Part of a small language model's weights.
Architecture: LayerNorm before each block, tied embeddings, normalized queries and keys, attention and MLP in parallel.
Each number is 128 + 24 x the weight over its row's rms, rounded and kept within 0 to 255. Layers, rows and columns count from 0. The size above them is the row's rms in percent of the matrix's.

# layer 8 attention key, 576x576, rms 0.0326, rows 52-62, columns 448-511
size [104 106 111  90 110 107 120  91 101  79 105]
[[145 125 137 142 113 162 142 134 121 116 144 105 128  92  63 120 116 152 102 121 111 150 136 145 127 141 121 108 168 125  88 155 121 121 146 153 131 135 130 128 132 175 125 136 102 122  78 134 115 113 150 139 115 108 188 129 114  95 119  91 105 141 171 135]
 [100 147 150 111 122 116 115 128 190 122  98  93 155 117 121 124 128 155 146 155 147 133 116 144 137 126 121 118 125 108 121 114 136 117  81 142 150 127 107 145 149 115 135  96 116 134 120 102 137 100 140 132 105 110 121 142  98 139 151  95 102 119 121  71]
 [121 132 135 167 155 159  78 145 137 183 119 126  95  86 120 144 122 112 100 125 138 143 125 113 177 139 150 130 162  95 119 153 138 141  88  92 129 151 112 105 128 126 123 139 142 147 123 128 133 112 142 121 116 165 141 119 118 122 111 148 127 138 138 175]
 [145 127 126 134  91 140 140 120 143 132 100 102 129 147 109  97 118 104 132 130 139  99 131 114  79  93 135 166 165 113 110 105 122 166 137 123 112 148 142 132 135 104 133 121 118 101  99 136  99  84 150 108 138 139 114 130 149 130 109  91 113 124 143 116]
 [ 86  90 104 118 150 117 118 127  90 139 141 135 132 109  86 125 104 129 158  94 194 120 107 131 169 155 113 148 161 112 149 133 146 110 142 111 116 111 137 156  80 142 144 142 126 117 119 141 108 121 120 150 135 138 106 162 139 116 136 133 135 158 133 166]
 [126 119 135 108 131 122 183 148 111  93 122  76 143 133  98 133 111 162 148  83  94 130 117 108 112 106 106 122 110  92 140 114 123 125 111 142 158 120 120 124 144 133 112 158 112 118 161 121 116 125 193 128  98 123 133 127 113  79 105 152 110 154 129 137]
 [117 126 143  90 132 118 179 110 112 153 105 118 129 143 169 130 149 138 184 124 104 146 134 143 132 117 117 164 128  86 127 117 137 125 110 134 117 108 151 123 132  94  98  91 126 145  65 106 138  90  93 130 103 100 152 121 126 142 134 154  77 105 169 165]
 [146 107 101 163 126 126 135 119 139 166 146 130 103 119 171 136 129 115 139 157 106  92  87 122 124 136 122 152 157  96 161 136 106 131 149 124 126 124 146 139 141 102 124  98 136 119  91  93 146 124 125 129 119 136 120 115 103 100 107 157 138 136 163  97]
 [104 115 167 144 147 166 162 110 119 132  91 134 160 116  75 108  95 135 123 164 123 112 134 131 109  84 106 102 146 151 143 113  80 138 158 140 135 155 118 167 147 129 102 139  85  88  44 166  67 125 144 126 107  96 111 111 113 133 164 166 115 141 133 105]
 [110 133  85 143 116 154 159 130 117 121 128 130 129 142 112 108 168 133 190 130 146 104 125 185 161 103 159 126 170 121 149  84 125 148 116 149 138 126 139 158 106 136 118 115 152 142  93  92 101  98 110 155 102 132 118 133 133 122  89 133 145 118 130 145]
 [124  79 110 148 193 155 182 138 114 146 113 169 134 112 137 103 112 131 131 112 181 160 116 128 121 131 119 134 129 139 109 156  97 182 119 117 111 111 134  96 125 144 130 124 103 110 103 151 153 108  88  87 140 158 142 136 111  78 149 174 134 208 131  91]]
# layer 8 attention query, 576x576, rms 0.0335, rows 53-62, columns 448-511
size [ 96  98  87  94  98  98  95 101 104 101]
[[176 144 104 148 136 130 141 121 144 114 128 148 112 112 166 115 100 116 127 124 185 141 118  94 129 133 130 105  94  99 151 137 141 104 182 118 127 129 116  92 139 132  93 107 117 122 142 116 119 128 115 138 145 128 137 128 110 146 163 152 124 150 143 118]
 [142 133 122 120 147 100 100 153 127 121  82  86 114  64 114 166 119 139 116 119 164 133  78 185 126 157 122 125 118 103  58 160 146 111  98 104 151  90 133 121 103 181 126 146 162 137 132  94 165 105 161 136  99 130  93 134  84 132 120 135 119  91 126 123]
 [140 124 158 137  74 100 111 158 143  79  93 122 124 147 170 102  62  90  97 119  99 123 191 166 116 153 160 122 113 140  89 127 108 135  91 121 174 152 125 141 128 128 140 111 151 107 172 117 115 146 160 106 136 103  71 112 121  98 172 110 156  75 109 105]
 [159  88 143 110 110 181 141 132 117 114 122 100  63 118  94 149  94 100  84 127 149 151 111 125 134 119 133 125 134  89 170 117 130 141  78 163 114 146 144 110  92 127 103 104 175 112 113 146  95 119 151 127 151 134 133 125 144 142 146  92 133 105 185 148]
 [ 80 106 107 133 135  51 146 113  86 107 131  80 151 118 134 125 151 101 107 100  60 134 126  90 161  93 125 111 108  83 143  92  71 151 142 112 153 146 137 103 157 144 100 119 121 164 109 129 100 160 121 141 142 131 123 129 128 108 148 122  95 126 167 112]
 [ 93 144 131 128 175 168 139 102 146 163 130 130  97 113  98 139 118 155 169  90 146 140 144 139  85  91 112 151 154  99 164  74 164 132 149  96 108 109 144 133 137  98 127 155 104 144 160 141 142  67 149  91 121 136 155  97 116 106 114 141 113 115 135 112]
 [169 106 125 142 135 146 178 162 105 146 129 106 165 137 139 155 143  94 114 118 147 112 137 140 113 150 100 185 128 135 181 147 124 148 139 119 130  99 115 137  89 102 120 158 144 110 144  69 110 139 123 152 145 107 152 117 126 115 139 112  94 155 144 119]
 [138  77 183 129 171 111 151 142 121 109 104 153 128 145 122  98 115 129 170 168  97 129 181 111  96 129 130 101 129 122 109 156 123 124 130 188 139 122 149 166 154 175 141 166 149 111 104 125  90 117 125  94 138 103 117 135 126 117 142 127 147 111 119 115]
 [111 115 162 140 100 134 164  79  61 124 107  92  74  95  97 156 102 132 115  90 171 165 100 125 142 138 122 130  94 123 122 141 101 142 144 138 151 166 118 159 134 147 102 131 180 121 129 152 135  82 144 117 145 132 119 138  71 105 136 124  91 101 141 147]
 [104 122 150 134 141 139 137 101 129 111 163 154  94 129 126 142 147 125 146 112 124 142 122 118 104 161 151  89 119 144 156 150  63  91 101  99 130 127 108 119 123 101 115 134 132 104 128 136 130 103 183 133 128 104 115 100  91 139 129 184 124 167 127 100]]